python train.py --bias="none" --init_std_o=0.0426 --seq_len=1024 --steps=6855 --dataset="wikipedia_en"
Each number is 500 + 50 x the weight over its row's rms, rounded and kept within 0 to 999. Layers, rows and columns count from 0. Numbers have three digits each. The size before them is the row's rms in percent of the matrix's.

# layer 6 attention key, 128x192, rms 0.226, rows 18-31, columns 0-191
126:490552437516492543447493498536436462538491470509496493461493489518480410490391521517511554463459516480537385357478533495484480617552525500619484499472523500555488414546373453393519512495519506336472496472430497468599519481563534529571466522527433470536515449534541504524528518441542540520468463521434450466560466573538487567475546462516542411522499519530434577484546522489560455527444522505412497580425438480537512542503574463565545435386512463430491502502452481531495553616522474490439527439455536533523468540479616538506458503510429515578512531542474597455478469410456590422
120:537466405493469540414550579485477580459538468570538531493584536459533447469503627512519545502496503520473456444385510442539488536517576455543507398515539518495445500369516452454505497507590485461524557514548456490500479539540541555461499514441576536480515386502539549460515497479429570566425527467462493474564459477476422508448453425515607534470480510495508676443588472472479523488546558498411471633500544544454442451508477508494466499487531602465513442553443475468528400523527583549516518460476537520563506499466534511456501440470545581425544485510456576450603474532417524559
111:491529490454442554518547407546471529463462482506496443482543556466631536437438535413520480531446459530562500556555454438477533519443438516501458482490573612450522598595556495506497532459450523465666528483459480504512603492462482551475521457561511452457540539544502495476537521452408615525562544515468464549473555446422411523538493540373497570520426483500573503499510565482519616493598439482488534588502479492592492484549558452432564430581398513508570461521426496563501564558490444491496506493529448464496590490535581506575536503508448459490470527568492569468481539545538510514
112:479439518554486521427526563523401549410519592525509528368532516415511480519466461458513464488614435437509501598518543477550519465517456484535457555522460481553508420571493446512493410555490500541466515474512530446415540503563443468533547431465559478550558460502468566597487405482548519461468536525481505465430467536446522510453498514535579454598523538484479453585463486379546405496466510502560468536466497542420500589519476482502548479478493471397559492561525459401456479484644564509561529449576500541550517364452555524482457431516489463548410545475485474541586564471446535494
118:474488515536496478415547467506506505557553418456486543483452474522542538520491452463386492476649460427435480512483482429574419525486428462499536509556504567382616544548522491538487509543494472468470453420514476499527411549515507521483544552574459471548458517497456493538496528522538367387502433461401480422435445496447446514515459511533551450474490529410583529522512436499602478509450517539514510527514557522569446454542414561510484523395519513548570457472427445486377460499466461536587504495557439446454439534531521513517482465443524457502564529431541557500437512595498400610
114:458384482501510448502504452514544492437506489471480453504516463593461417528423462548545408536472491466498431504325502470510439411529455511488526438500452532556421506503516539459496486497415458499412449478553484567438454454504460515594540484560457498397451482513564663456455499445433468508529445465508503405534579519550579585435482464480407539526529482540514553547478464481527469562498533508526507441529540507499437544574429557481564549476467489461579497457493451468480548563522439488480499514537541523559542498407351543467505462420506447558545465492513445534541439504468422375
108:513536523498529551414488489510460515537389434501547366463471511521586527416416473536429511454535509504425525546496464508489498503592532575490402535574572475503509569452510394479525465531445482523445321587502580515440527489476533518442480503491528445520482429463507487547555511479417499418500641526592530538555459520492592493567499543478485489463487581537533534544585482482520483451474429484454500568539502519416491487412490530511512604560425553554587511463433468490479419442476541539490514510512570465566624501502466492504479468535524444490425590546506477416461466563469515505
111:495406368490493512511523538470507465554461452427425506461482476558558420484497437483558514509472569530504540514514549523513477479390448552561440511595432487524582544469558452557565524526551543482541504466514454493514474506496486583596437449454418578503426555584524470447524569541482542455531455540465477494438443498480506463535369506427526485422513491503538409469551583613494516486509568394445405441558511498514430521508577418366477489507524500480574531404527493540447543469574548440549544547475513519479492560544452465617417489477490517515409571501448441477539474469492511457
112:484479497350478451554499474521453510480534407580468542400410426533503512520474486476531468498415416454437494569493556607455530552428526461519420485404532429565585492572547505428504471447498572534552550538536530426545510442549502560500492492524490407521568531482467494544470469479497503508480484541509379519423557510442542493430479441459470501479432508515467553569537447429580403501503569535442475514452564496511455611562484505470510499532507533551509450542429543516579647451572454537512492571469454494441419558577516523494518495528527522496621554523543533450461509546463428429
111:428496513443567506540625550466580469496520417524505399544518400464520508475475439526515460519415480567488568678471601413485598509461467501501502429516551513488522519466516586497486455448451480499446557443547521496461582442434505522510511581512532503485478524547515426477588488538459477532448558480476480513548534516448419446420377607436525584567467560547533487452547552573542472483419516515565524476606521497462523511510585435500407364546482459515503573443453550452475493542516502560466443546484549530467497515497537542519501428516468533536525434549552499593518518450468515502
120:510536573539436425479489588450547509499513501508346514446483437556443556547606519401490466466522429455379474502501373513478535546539567453553496466534502444436488502477510524458565484518493515486516475556482575484415503459429537492536493490478509542451541491510448418508477399556440489510477520448521541556478457531439428464450496553560457468482472465523465551471496582504484517497462433548350437515434419456470444464488427499488544468493531497431470397454567528588592571434413436513559532519546443546486486543536551501512493509543444391462630480448566541424507473551460483449
109:530503448464547555550509470557471450563474507489511437505533404494452620482446567478416544490524523471485452496576518486554529483533469470473463512501592528477493452511592439478529453519578525515494439512509452540618493548494435512520513517630578455492604448476556506486550428355573523617524504567474451444485514553475445545614550604526537438516452530417534459461511464514508579445465437533478554434453560560505512505525503550500464443499491499461486490408475404468505427466496437471516544447412455639449521564437496487457442425554546521473468429476510585472592485470499457524
103:379445502496517559499491586416446500592441549621547475500527549561463461494465421541540456477492490517525411425457534454476588490433521485510459492469576467525488531580435515471539385443470449593533505528483519502443494474463541644484533515527618560500459452513505477599509532475424518462485435557507506449481482563576448470417600557428396480488485486461593419541483392556510511496545498542480530550501461453533523526419496566511500517391496444525547556523481554542482482578473460467550514524562542445555406456586455454536494515497463476471494473430500511437556523568457428543
116:447552474580553503438585512622558495470493522575529609561452467471427564518471535484516522440469472434597480465541590523534468547485488533480525453558557450513387475512547528565454524549509469512521468506488582442566525544587574606530539518524471613458479511490460493491529510521450503480473462397465465445575505510530486452497502442601426458463525524460469522575468499633577538509466432554509536505476501362494461499463493506461446531482566512510474475526495544521515548561592484412538540539536540506495462510501450445465638504438551436565523547509577512589412574510450500608
# layer 6 attention query, 128x192, rms 0.224, rows 19-31, columns 0-191
101:447561526524479575496569470550517454546404527455473522512420399506446572513481480465497400564492408554594486492530558477416503556554529542546538556548531503469439508438578417443488530550487532552416553480491468544479534491489447553477480483561522464525486532505497551579534421431433517458508497508527500507492482532407441497457580521515474545456424496505478498500516536481478504577550474559498529555599465509487547447371502422525514516500530518500553507543449482488446536504427452549466399629467423534457495532349553529373468627466432475501495552465505459523582539521540626567
106:414457529512547476519577546473558455551445565530584529459451505459467414526514436569467480563517572467587556474613488438428484487563503522387550487425473484584572533490487494438483420499522506425471523506523506486547494552615459522475525554560515487465545491604447444424484444465486562579466535526428549462439506478575493522451495627552445448401498474521502535452513529619467480570524496613515563509461512507523455461492526493509505457531495437490509532505512548496457519505439507501524492521511541483542476438546432527611577400413558527528405550546463615524596468499410476434
112:477514447486509470520509618523535531559503379441456521472482452415548408506604557467475496549391524492464555536412434533452535482521507466509523493475561497480443494430467541521500439589510425442453498514503630515478498434503460451460516475533420590429523492449445438356412578534445428552530437527379484524499584573538527439473458536572464548528521542526530570525483508544478445404472503470517489513460509457556483525407461573500468459489560460600531510520490513569482482451517428532520485479493477573484493587532419490531475446434462630515474479435560504542436481524595470517
126:557569500479525405469451449464533519496545421538468456479489457514546506507498467451477525451604528563417518560475493479601432499503452539481552539488538509386513460442527458483446452550478462538564534519479499523454592561461499514500448581494548491433541559556477464513592553555425549477376475417521505559419427615550562564523570467491409461507487473524414400486520419414438432474526361501543531444453495522485442496451462514499497411467502457382396461475521461515471490557485443525479488498551498530547473543578449397545531428531547450551478499504495573409489547449544502511
120:435478469489477499564625551528511534465561454526459360521531532533446446460514545571518485476600512467386525470507517497583432487525528487467520570487599529527477555485546524531495497491369490476529413524493543502475487508493506414494583494506458474423532522465477569557464528475427474393418566565432531488528460445426595491586472485595485459458419569491486420471477519553559519461477509425387440483479586595473397468526488499447529497480569506426532486552509471467500491473531465505486553447535511487493425486495481358498570556586462451439391532508530555600515479485528522516
114:571460549473487486516551435481537512531478516503460506497421524475484493616447500457526420450458463529396538586508506479494615477495508442456470490480434511471518492507527574530527497552475412508573523393547430572495524485499504461511458503537475438530434395549601482467616515576566539549486499548431478443511528506503437589503481473567535484578521486447502453576450491457488491484476496529475548387500467563500499542406451494569411369596436430389450380444502542537485528438583607472527469554475424561489527492411598493465484553544544487486523467513512443578445483497455480504
116:436405504478518484481607544554519493506520442548517477477580515489512515453545600477560516508453521501477487487618527587479478577467514562615506601431519464579550534563468528460457505447579518536498434423567461510484489533477454427522437471573566501497553467482526505460450500485493494531539522439536587341565530491461502495522507526535613520488584447470455464453463388522577467454516536461430462496511503508564540472432493530475506547484562512540510579452426531531505547591522602525391525393522480453490501395552437536491489563462492494542534402583501557546409455468432515442
119:365585429526501523548550485569513484426549446570390475555465573481481434420473468476431431415515543469384509430613479480435502434497494495480462530498524519517445479413642408515503513582607503421410470494442540533510471500566501501434473492466560559422546536550548469462465567475511510531498463615488457484567532504504439473492443476456539486448448420450486557418514460509436530492507595540456474557485510474525475461441531472498553426503478460514537464446484480470446554462460544520487493560545399439640545465509501525489429505430552546493504487484497431485558567485522582486
117:484433517464458469568560466484547464548595368616432366552525528447472447488558468478561518450538487442432495505619496494519506472507468468535416528466442441475474564448519472408457550401445435538458496369585572505492448423532450448533553442484451507505541525544504561497449522571482502463487481511462502504452439387471469547478582531482514518480569511426441545478484498465533610497414520523401405497492561426463439502474513499499604496529522464469538521463462437534566494472473542422452526409516512434504506486414503463544511516425589456516490411505440478442578471512506483474
121:443551508501559434446460497544622580589494476454473425557431536430507539530429519514550474521496406448390430442630501626538441419526534550501507529543486441435484491514444523482463558485427553537521465484494539471514550501537544502534504496426490449498395533541609492495519448480567565520436455499499413432473492466488484440511458410443560485469592510504393447424392482504505492451532590463534578503491566504572505479511527488500506493542548517542490475404432578484520486584472441501543540474517559532521449504398458460451526470581549447576422474481497493507495527608510415501
120:369491421533518495443478528486477428496456462570523473504454347487489460554535524523479505543507514472558515532579535422555452552492470500475444490543468501452538581412498605512491553455469439526575517401474560581401526474451542504492499507544469605430512379546499429532542510509395547478505519524442450543504535553433571570482554478522468518527513558484598447533559451578491517461418443497533489496640465492483451476554503488488534569457464499502436598460585508563515441514479546578533440498482433424525478456530504526504457447464469577508555560525342474471464529550443483477
105:479557568467421505410525519598487495414456522484552468474442452508537556529488497474519555439518529448598464495455484492436467457537456396441556531486474467486525602456542472513456564521509537488472544427471527494476431566471464542528575457587409522508598501468492579462560478493570417487608474418554474564475460492484470510425490473538441577501518557549433508507517547468446553569506426463502443457621561498451543597558505570478474528419534585494516430626445412456490525452424551470440377514445488443437465556496455486503474505451431507490565502438478568516425500552539460464
124:622458498464553557458427454508484534538550532411459542512554492565522558542495506548516424420510450484488557500636502463569534526565435618510408464463465492525492502519508549522510540505574513475536486508535474393526525498474578441507509513490445407522564448549460536490568399530524461526474469523504431517499551438555426526596482567457601580514408548555557447478564448494457492442555477489520605420486489471485564521507490535638471529500657522482420444441487535439545477509537492534416428573485563462471586478476514581516424501568520532518553510525468497437496435498532489497
# layer 6 attention value, 128x192, rms 0.253, rows 0-22, columns 0-191
105:468443454473479562492574552466441397517503444491472401539456445469555511439513461505454447440479548499529497464533533449501513539509512520458490513560422514494550510570498322589515567577562485492507469539483502502553555519574550516454492556474492410492550487536495525499560499517519544473489510498403495421477468519486553452466547562538449538530466527575466534567469408404510567587554564615478485554524510392473447464469501464470418482545596513531487380492524502423558570512503444508440456524455566523578477534408535447478477435462556577528374441454608495478479529598499564466
102:610547458470537506562482530518567489482524519532552519458552590528489520538476442574490520510432497604449459477473584504474605518509504571561519516527562515485391478455512533499484460548476463431474423544554563436511441487452602530502413463496525485526405515514566445489602556426484403459592597510447478560481497515509451394548508587513465513461446452445551478490595507523474565508501627451440544526449509450536595531488514577466576558444477470559502423461549562509446518482498517477499548494405433483564399494461541492479426475544466513583502468493421434550550415581468525518
106:507524407548464521544557497599457560554471444527436534499426570503421448508518494404504490535439510511572446520384630447456568494456552557497465599474505522567487534484572414464556493508502537442456472487551532499487487504503460483469533432491554479527522472462520531520507507468492519486544463406423567500465445491529533474587577465538465584384479509486407438472481478543548453454522534497568435544583483497488494385515514523545556529385467460490438533540451529470559539445416485510469456463538456559533471451647492482495546540423478497474375497492447425452547392438491589560
097:484483508510508460588500515504484516494367536445467468442478482487494479507465549515469542506431542615526602415390512477552557497458446490448457482445498522447541429492503560506478478434470474576450555537454504470580539549485508568432511473508571427478487511478533513517562411473579483569461493508479524485552563481519509406384506510385595541470505546437527510383403416439531417455523480460563508460591547515467432500563574563415515433498463572543517525535470578597411534513471568503517535584549482491491425560530532567445493548592454470457612563524523456544495518521473482533
092:502566525597511421555459537444381627534522481503545461526479447518540410459447439530646467489505526467515471474501551525591525485464547459410436527467493489472476465444522544537361450469473467488512455488604533575530506452449518398476554486537514539517486438482539450485543542474493605521478579428564544542517437484434520514482541571542517499486564485394574499507633446445512538499419531451528492639537494424520487498521518471515490473454515470494566540498576522490452451535533519492549586434530569527596495547508480529524463420484451595416454476574526498434555510506506434456
110:499464569529496527516492454521393515524457522531476383480603417488464496493476594453525571475464469544457464438474615527472471506595571532464539536462544475523435536510516539454478570560547598504599491497474458575535534543534534453463437465463522466545508476483529493602493555456558519583571557466532440544613496505530504539562434479385536449519557463473519514455410510441540471514503435462462456516563481401499624430464557443476541566541468491547470527560593443533501446460540598447556418520524465456498426559457448410481489514515589588485479516541540450425542482434444530477
099:515549571487516516525379496573499565430517447495542460482571475527487544626457480497464543507463588560581475515372496491496551488491490484553532437569511567416494454464483455466421372578420632461522551494443613465543469516462541547496381441441509536511480521462579481495532586579524475485491451471554452527418486494482493474526518493452544532528541462533481513445557540587512542453490530490471545503548462462476583493481536545570553469465544422638440451498482568544567492484480444461540566538442461564433499455407571456525498502513428567535558579498432451456465508463505554510
096:549469496537527524575493504465448469430513556491444565558550511553511590539550528540498519450468585459537525562575563416450580438497558405488531456378542517522581518430408473548555541592463500511516595523417423511468549486518514530488574496414501478516538560483554509480603491605515552432515459531462503554523479549514516472507507436492443511565429466503566526449489480369479514546559498448521475536418539448457567483518571352508490468436513457510503467506536534473554471421530441538451530427447465442625520477510512493441482473449452418531527501440503577429503389544447524567
095:448501466560400454473496494487442523429495415468544452473467490455487526545519510594516542450457495476479571498538462415497468562574516483474584389484417502453534485527525478455559426465466510593541519452531542497465551425397467441475500466450529544490458487470454511533495506473455414459546505501583497480548415515522387453406439423529570578527589558347490458532476501490501530552474616473524417499533466481530532572600411479513492543540474598457497551504660454485522505460470443495472513530494535418454503549424535426535484530538517461466390498536544442517462525482565560441
102:468576492559567426422482520432517461486468483529508440529405471592481488445558515554504510481503484544472504544399571585491561469516488414467560483561488504494339488480524581468515467594487551539525444494520513519499435584464422563473566521524482371463540546560471444419424537544447427547532467433517578527525482464456495438489499474546539494583476519476563500518528457420457509509545485497444496568456496549489480508567435455481529526373479474577463538519448438498526490501456453445512473571520585430447368534462485483613520449407516489548482425584475515499434469448429478404
099:564521522489474534565534468453446582435427496484543544558412629482472470449484414571444473459511493505533551531458501442499593482545494456477483589484561477586500489496492513380434501519573513579422432418491545478513439519465457473503532506477507511414489481508511468525426387549482440480487438482497502487492504490505534554415533407508453487560535530468577477535394528473553540403550465426483519524547479462466570434514358504578537480536434517571538536553520485488464519536507565481444553564505560443464349498558567478504587481395529486475536470542459481547507431546452374474
100:455560571494483468481483555470524410434481435477598523515475542581519517478505512490484466522471486575619497578452543545580474527507559480440531601547477518479486435479449505499555476552536467497544402447468589471485536464445534509423526450540496570489427531446453526531428481542450401394556467444471413510489499557500506541518385503562447537503447529522549414543563452514494620570535534515574461505585560456469491546501548462543593516450434505480556448455493493427585558507543547562504484516591408551463561495566599496476567522464514469648533533477466542517468595478471535461
095:542546557487615355558585427466458408604595548508431509421514467508434516423552485423494459518498573448559483474500489503536469479447505496490509467435477480428533486448512513465467471540566521508532462515438547567429462515478532520491463370526541561463523499523497493553557495442464510509479530463548543515500572399570442510603528582590593561469501455499463627452500542422552444510499496571492508529447533579489460501565507417515505480521456479470553560469493602510560612484515436517439562439528509400508574479510553582472483492444490429487522475477524461610530567537454463490
105:506535512496459529572492567488559520558416527515551551573490484512449594460449493476435535486542495534523427499521493591466484492551550649459420458545402453394532439504524482503460533539385492496479451508488553427434470461491528438503462445508546492532422485551493485509595583482571503487479485492520372464549467412517557466635450482577414571478456499571564512477570447459496534455553485497495483456566482433427575605496562492508553538487479485504481511460586392612523530512570465463514485573549450492423491457546537467531558550501465488559529414408437522472508473445440485528
095:535500623434446437493437468521445447602552479524553493424454555439509526451496345540426512517492506571515541454494439614570504444477485383466421487499449399439506413497480577488564468435536569486483469409567471597518469417525476507536479494493501511454504508508483491437466486487478470453535475492511558461501507577549448457415486415487399492504502466505491457503446437527459515389579543452463525441489528531531467509428515434524613511542494514480517501481464466456560524604511498535443423588542452493471535478455660494501482416519527465535507516378472542471527473549447529480
101:528587499483538506523449443544468570588600449547540478468508484545444453551525489507479503526545566425547442465558461516449568446487474505581518440444520548536454529420562466395532588520394488448414450482458616583497527473564491476476575537561547463565429510432432504545537504489405574564512566495479453560461482511470548499503472455430608450470589457534412477474423524544423542532463434493504428524535443466500507433537526485403461497428559605420507545475549498539492421429489516453502465525500503538519442495459392561438563501486500540592498482438529523475516547612495469474
094:466483510452584493485537529558470461500492438516443506459438481446517520530552514484482527465440509555486502584558417467492452454509528418533456542495481461458464484657479452506523456511524515421459449579487390522528416592472512530450501535487475476503402477567490473498458591564471486508490525443490556473563512409425684412506501425508426561471491554576475488530527449479494436520480454468485504441435485438509528588541569471521520474511456546489557472489536434465422436487502413531534459538622576499535494540520506525481479528345511542455525515485512501567533504523631628414
106:540465532494513446433457542456554447467479438524441486518546524575433406540521506458516503555487387426485474485474531518515570484447488418490416463490475467499434425605532526512556509599497484508461517421549473499540440492472493480559554524492423493562501370562523474511516536497489415426429577514505554536530568488578458541462428462416501534488429495487538534433516518506501436436501584412466434447428508601571387508530481478446511497469512439472590458523435537388449413451486539503480516525537486574409493512548446559565507587579517473551572537472443365522507474517592513519
101:462524499514583447473425430513489486534484523431545535466579515587491479503485554493546528573500489481482402485555453442507505456518522501493520499467441460427576551395562464536528565614443504428502592584588543471501499432469611565416509390533577488553489536533463456577457508415505555434475435588492616459581479557531592515476493497387511474469508468580477418500538448476547461514465464558534521505453467516499475547489526472458498461481497476558395468509470536528416523561509419532422631505393530489520483505519409476564490455541506463529533455568459593526483430465524491549
103:562504507510548473437489574597530514537469557481581533485559536467460497475460484414504530460462434379516510486432507474436494557566461464471476453484450567383504446537508566487555487496424475459462408507500433444486488473554532439447494636458597554513449501438497566448566516442489508496533570464486546507541527516517556531559395448517463500505494585507410471550563605522511410528558477503563515495545496477465518477481512474475600453552452403545524546409526485468432448424524452452563611501637423623508472483485576437513468460528464489565545468536513565515498522434432457485
096:443474462471476468467544520491455626433517493506538520422513523504500567548498360463572432523471475494495515549469429435455573469505531532534487535620441442453492471554497532570448475475539427542427442466429550570427475481479464475526537465531612573517521413433516432503487465505450484496544478559505599470437531568405601523493440485523550579540502562487475477578506419533506429505490491411543543438430473617457446478496515503470470487470524399589455630443491528464505485472493463498472559573582523532514494482528505501508577633472422425462473447453517417549514517562511490463
098:393432535429463511566489476481420496535519469481470455490575496426468527439530511449453489488521627547567460511551548502524482423476532483507498528475497477515489627515455522445513480516422507563510487557512458531435461535513536406483427550576544482400550472508425529433471535547561436528613534519483611597503435503609543504483493586550561470509508436538432451545474537449469496552386491500497434532557394431540566446442579501529476498444537522548522523449503530521494589477456610539414507439385510490490412511615511497515554494476500485441492512502546553567434476548548573468
103:557482537504437526565488494585519464502481626522585545488489561472519533507570481566494462524432478416447483519535479627461549523532433503510495454493568490490603550415473423544537518444468580518486444543512490574538440493429486527519521467448449505466551460495432569496448500467482455533483484410605453534379418490481504447480532610432505516515500437573367436531473479520451550445536465527509522574496469396465440522426461438402436507487488543440497548528508546477551520600472456374454489417462498443513444539539518454497502506515562396479445507549566598546448526557493450495
# layer 6 attention output (transposed), 128x192, rms 0.301, rows 0-22, columns 0-191
106:499449573492613538607552519449477523519499472493563489479485429492528487420572535581568445584545521533390546461540517449560503422434460457414453574549519508492470522498589482483459603460472571497496447507497483446489415444440513553427435502398475542517483456447484512500423470500471472434490499536498525482547555360444539542481566517503493463489473575523437571501446578456471542531377502434486541387508601521476501467479493457495575555538531483507507519505449432452524495478551508536455492547531468588503450630540440519453548525518485395496598460584432513495523453544490484395
107:588514463524432537550525558488523501523486502541536475558523534594509539570580522422510426532483523518602478520494518458484496569431445472479535468472482533506529525534541492545525626416476517464591456530489429598501472484438547437518613465533467440454407439440560483626488512475452479481489488552573541419513533550490471562497454549491461461488442408471533513548445515608506471562448472440476540423466457444518519536493510465508516466434603420483437554540617567658510415578518494478502457512451495377384516539503493512548415494474462526548503519539574516466425494470502481523
105:486453563504424539417568484593518492456530566556502438483525461463471610504541594473531522486486525436495502441517481501461536476555445482478505563595571413480492519375603557418522628396524523555473541545532512489476466529558478365457510488533528434518605518494492536492524522405525534513495483564516505428524437433398601400446550480437394520524604561528453526478503498491536522536480519540464497478457597438444475540481524509480556446458543504439500519539486410553434506526589567585543490456542567412498417468451498467493478539511516492552477556543524508526478550565544523548
102:461389531522471495542515562512536530520467469469506444487512437526486481497503562413539492521556456566546438428595503551520597475496495551396446567522543525501501463629431638589512537500520503508536492523481498455465466495518603588584387461438480430554429537503524427529468439509498529508473537549585440525480471537558509560572529515447510506455509552521528398464478421537493483421474544578552554470512485517468487506457464518591508436554437466490501406509469541557497440515510371577573503539576598470452569565527513495487500555638464507495475553554484456516525472487432584438
097:455529533547506498505457478468523453489588486497593545498530621591512501461549558508538454528443537613468513492545499568426526445447521500475490453523472467482460469492490490477373511418450486485493506490513525471542544479582585497470485475461512472463547549482507506572501573522616550475532564469466520528536634356583463516586442532495463535417484545555462498526468567451548502475438361497537435536556520452527548473522505501508508454524568390418580493518478549609489567586501560546554603545594434406486506479528515493617546503524469480499507570490458460473410451516466543482
104:518472561509444566560560438514562492528570423523423487493505507464469457496525458454477465362404570548524478443489357542538524429503433487519497557524408462528530490478499563506482549524439508561479413541423523465516371610500486438488488472612531438554468555556582521513454449535475559534425476424468547489411519471465531474541408501526437514449564542461530547483557488484482437516504423566464519549560513567494475453503557463487492477506559477441478430466453590493473427473473421455543471386455515489417442472489424564465569519514445483446536369486438519564447522502540505448
108:485565498564461535579491576507534583518508461568480533477528531495513427437514534523515557545442567539470472513540507518505491605463510532459625523501413520470447457448497498515506527497486511513435461611512529505552597548492416551494543344538458450533421593459453537462501546546477541481574463616556449495540509573474475466499442488517517625596538472514490447528467445457482507501382540553521526497525506521455512423487474467419494486558507567501466588586625485564510494474499514441497527463406509446435536443562510498400452556415452561524518599474483508378452449479556469483
096:508427591526503448528484494429468601578434468563514472480496500479529493563561434550424530622488488558444388462472528465580596424542561538516456468577483517578419514519436433485463464465509466455498523486486451533431446448406520403500513502477536503467494454434480486580542552456471562512566472531445445476562419524552514485424468456564410449451452474557470523528542455557539479529555508488482463545476544562473534487525465472493492508527453456531471556563517404580473552524545531346481517460378503543482453550415505555516554455424589524543473509534454417410454528518437580526
091:429454501517556456459463464555461375474573486444416487511502602484483433439442551411443518405471562471557447444516458513550491486500474431455531582548482594540520477489506527529514476488460530476439464493496537425456557525509417486550551537510473454517507543574386519534531475540443511409512520550432498444579439572519454527512464495539532477479456441509483384610458530499511560506452496411496527419560499560492481457472480530433552413480495525525498484397546464557437448541475538438492463497514466455628569478472510563494438524523461458439527469502625452531422442552474487331
095:502489497465488444457488497522400451529464426417516459484492452542544410490525515464458601505381529627508559497443493495487461449570542467489561562475585503522482528520582565515422502496489562458409575494544432461442489465505516514487549503534560564474503599461582544538524537592542441493418453497570544452424449445543548495423526448526486514586429518431508482517550511557486453473522383433505495559470551505605552586453525484433519561486454540484480505579536505467504554535456453465519499419497507499530590494493572571599375577465458493501469559582478545392496552570464495525
099:520452479464475579546526505475543528545519519390494502525502430582509586578509426508454478456438471512478442543444520508646530507546452509491493455514540510488476473494480502509453509508534513579476561377562447432564508384512452390593439459465542502505493482391482521506550487453498557455424488498491470490426486558485575402463547545474505478579463504537519546444574450457520499436536463512515617540562571483587556409521501403508535452548566510438486532525580556516461498561494517527555471491536442489543517409530528577548472507623459559437539503454608479448555481615457549553
097:483491487564503411432494476635448538574487577519459509529511474475531542508449509450534487523494480502452529491472484504515523571449478461390560597567534500478547525515554471443479461478437535526565458469482538433502508451476471549540562529443529544520481559398398586394416444536414485408510522526539513603512458465461478507531487569525428503487496518528524474498513498439491442550501369400506495442471469429543520505527450496509398495411553553559561502612420463511441466459499529503566523536528402478558505494532578482540493629410424551490540447387463506454417494539489453584
097:496556492498580437414456478558491523494494483481475441493496507455488498529501520530538492542542462575494555482612596574441512537514583516454449529496561507563442498407575503570491500495544489508542502542429486465564496532372553423472476519542553550550461497444485392438523428499546612568544508422497456504606627601513515493502485541443505593523437500571584441507540536488496508498575452544405425488509550441474547484405510442495584527507589526490537469493543523470537493496522415534401456452542473439479597526513464512542484541492444418585383464519538458541463489434459427553
102:551576590397438541510505452552566561556464461635495554491525511533498494476384537476558432473516472477530537416442470491522485495537492400588568485431558533526528540453528503610577466485407466472566454466473463541496430556491445545526598532589442522560524562514392501455465461459457449444499476514492463549424560503510517578535465576542476570465404572506412529466425488493511486486519475486438548499496537530463569464567520494464529434502483507452558498583531438492427563352447517445533460521473484522404549537577482446512458495533520473598468512451508483489434523538409479556
094:521464535462516449569463509535525497475478614432578556425535455444569535527446505490604530450576549448510452488434557499527475512510465445434494554550513516513490424539486430486400351573389550465556532493448480500568522520518599506541608408502469399536612431466529443546621554483561422433428438521480457493495509530555530494493489520433536542493522531524504492572588491541453463528506457461416495616513432450498495503504410513559416553427555549527530524521509487451545422531525462436436516507497477478552505496565586541434454494560512442506573476544546481502560454497506461512
098:456523432538489532481484517594511446546523495566436384494494474581538427559445440574502527379485542425504499511545464454544490386493476504488495506466421431586580516597530405607377466502566519503483433534473416469503489474580457452503541477561460478491514501429511438545516494474494510535453536462545515492405491469471500546493501503550574447488504482523537497469489449449498453545565547532502466495522614508633525476516574585447496569517527548500516427562523358519468520390551500521465557493509575461432474457470504558506571470396509509490507477477445576455438443461459455388
084:503490444576457417591481410474507563540465459525518453481512540393520519507450491572544472383505467560540573462506320494447417501533539484441437431538475563537442495462450506490599509490495553407473454551511450407543472432448585535517492514499474512459526529450385591516539471473547459530522552542529577537482477440479516442449627610483470528562462492476478494535414531567505461530446445511543458508457552564495506491390484431495533533444535536558445527477450436418524535423473426510480513463569519540541512549445580515453490507548567450604499506525523503546573491520461430503
103:493547511468532444463422447484421536474450578393621496487547493448544476575568511467593486452498491522437568489521489520533498405482426504456551341488540562480512525534439551565510491507478555557606601608519527535473561529511525444514472548543459475450423492430501457442495553454495586519501480560543535480492495507492461480492408495457566523494508465488543453520451401541480489491427529519542528430488467528528528552597521570513473507392476530435491462481370597467493515451541431505518579408447627532476521431464517519416426436492447519532530520572508460450467492505475460596
106:571488427508539529495527445530556555450560502529604485566579573561535516411458527511536589545488387482506571545590530432427516474515549455575515567472555500598443492567503556532547543460460455531503472541442460563542508530472531434559461518456525501555485485522546524575515478504474561489551515462510501491603516456590416444548549390530500477421499378515531583483532531585548570521533524520580453501473497569471509527468437492577507509562434536520500486476483445468540523423587589490542571395524515541508514486575516551465452529499458527553526519610526504416339504496559543471
100:595459547524460562531442501599460545576574495462463498530470515533513434539524450563509549468475489468455499559529487508485541439491485561575508536461422547526478557544559531500506496543455427476468464530512515451455476567484566488532545551506448496444550508543423466486500504483490497479436471446573582530594533446490500448534435572560502460478502436478464492580423451561491474501382526384475441513456500420533512478483502507518582506598441516480472436553399496474488443541523490536428412496578532484519569451508498464434545572503522476458505439436477538478501366513456563758
097:470509524460402389495455512516428471517468441524538548570521520490431529444439501471577496504481424475421537412578484448569462500550535463401437493488501566538511520556513501491470529539558532563465635542367504523533537389501404473506397538503476489450534552504501502414508532432533583465501481392529476515639480463508467542527391504515579532514437452513431488491534558445490516487529540655591451495526499489484448551474451468502592469459553555521485530450551506482574496571518521451588470541548499487555536517483559494469526452550438479440521578515468497422568511467480592546
098:444484522501503402456509487460489556594447617457533517482482448447394450520541504552542510532479544418461491507538410553496401516488588439588498535533474495470536488476516531458520519403487467537499501526495426567500468495493542373507526551454607487489535501493536546546529460503466510516468534393518432517484484498575486507426517469454586563433528517431507482425480455529490476549559478498409510429497604552502485455498588599466538494607548457422479474525509476476593514477601567567549389483463450401569393523536557533546418485472455413532599482492498506603482522466512500454
104:521450447412461569534445537427440517556498494511525441506454462596435499553431413437472530508448538526480454491503512493467479502496474455533514540477485422469482569463503523478422454453540442458476506526490506501606545425471527503511482517543584494496492455461549476423460461544613469419476370518451543548475550492445444528500606488480468542419568534448553565475470486446448406431533506427450466480435513543476450555543418453466460503534466607489573573409497355520452451446452601486464515391561509455593471500481519571529374459497574472466474455489511444478458521480440415488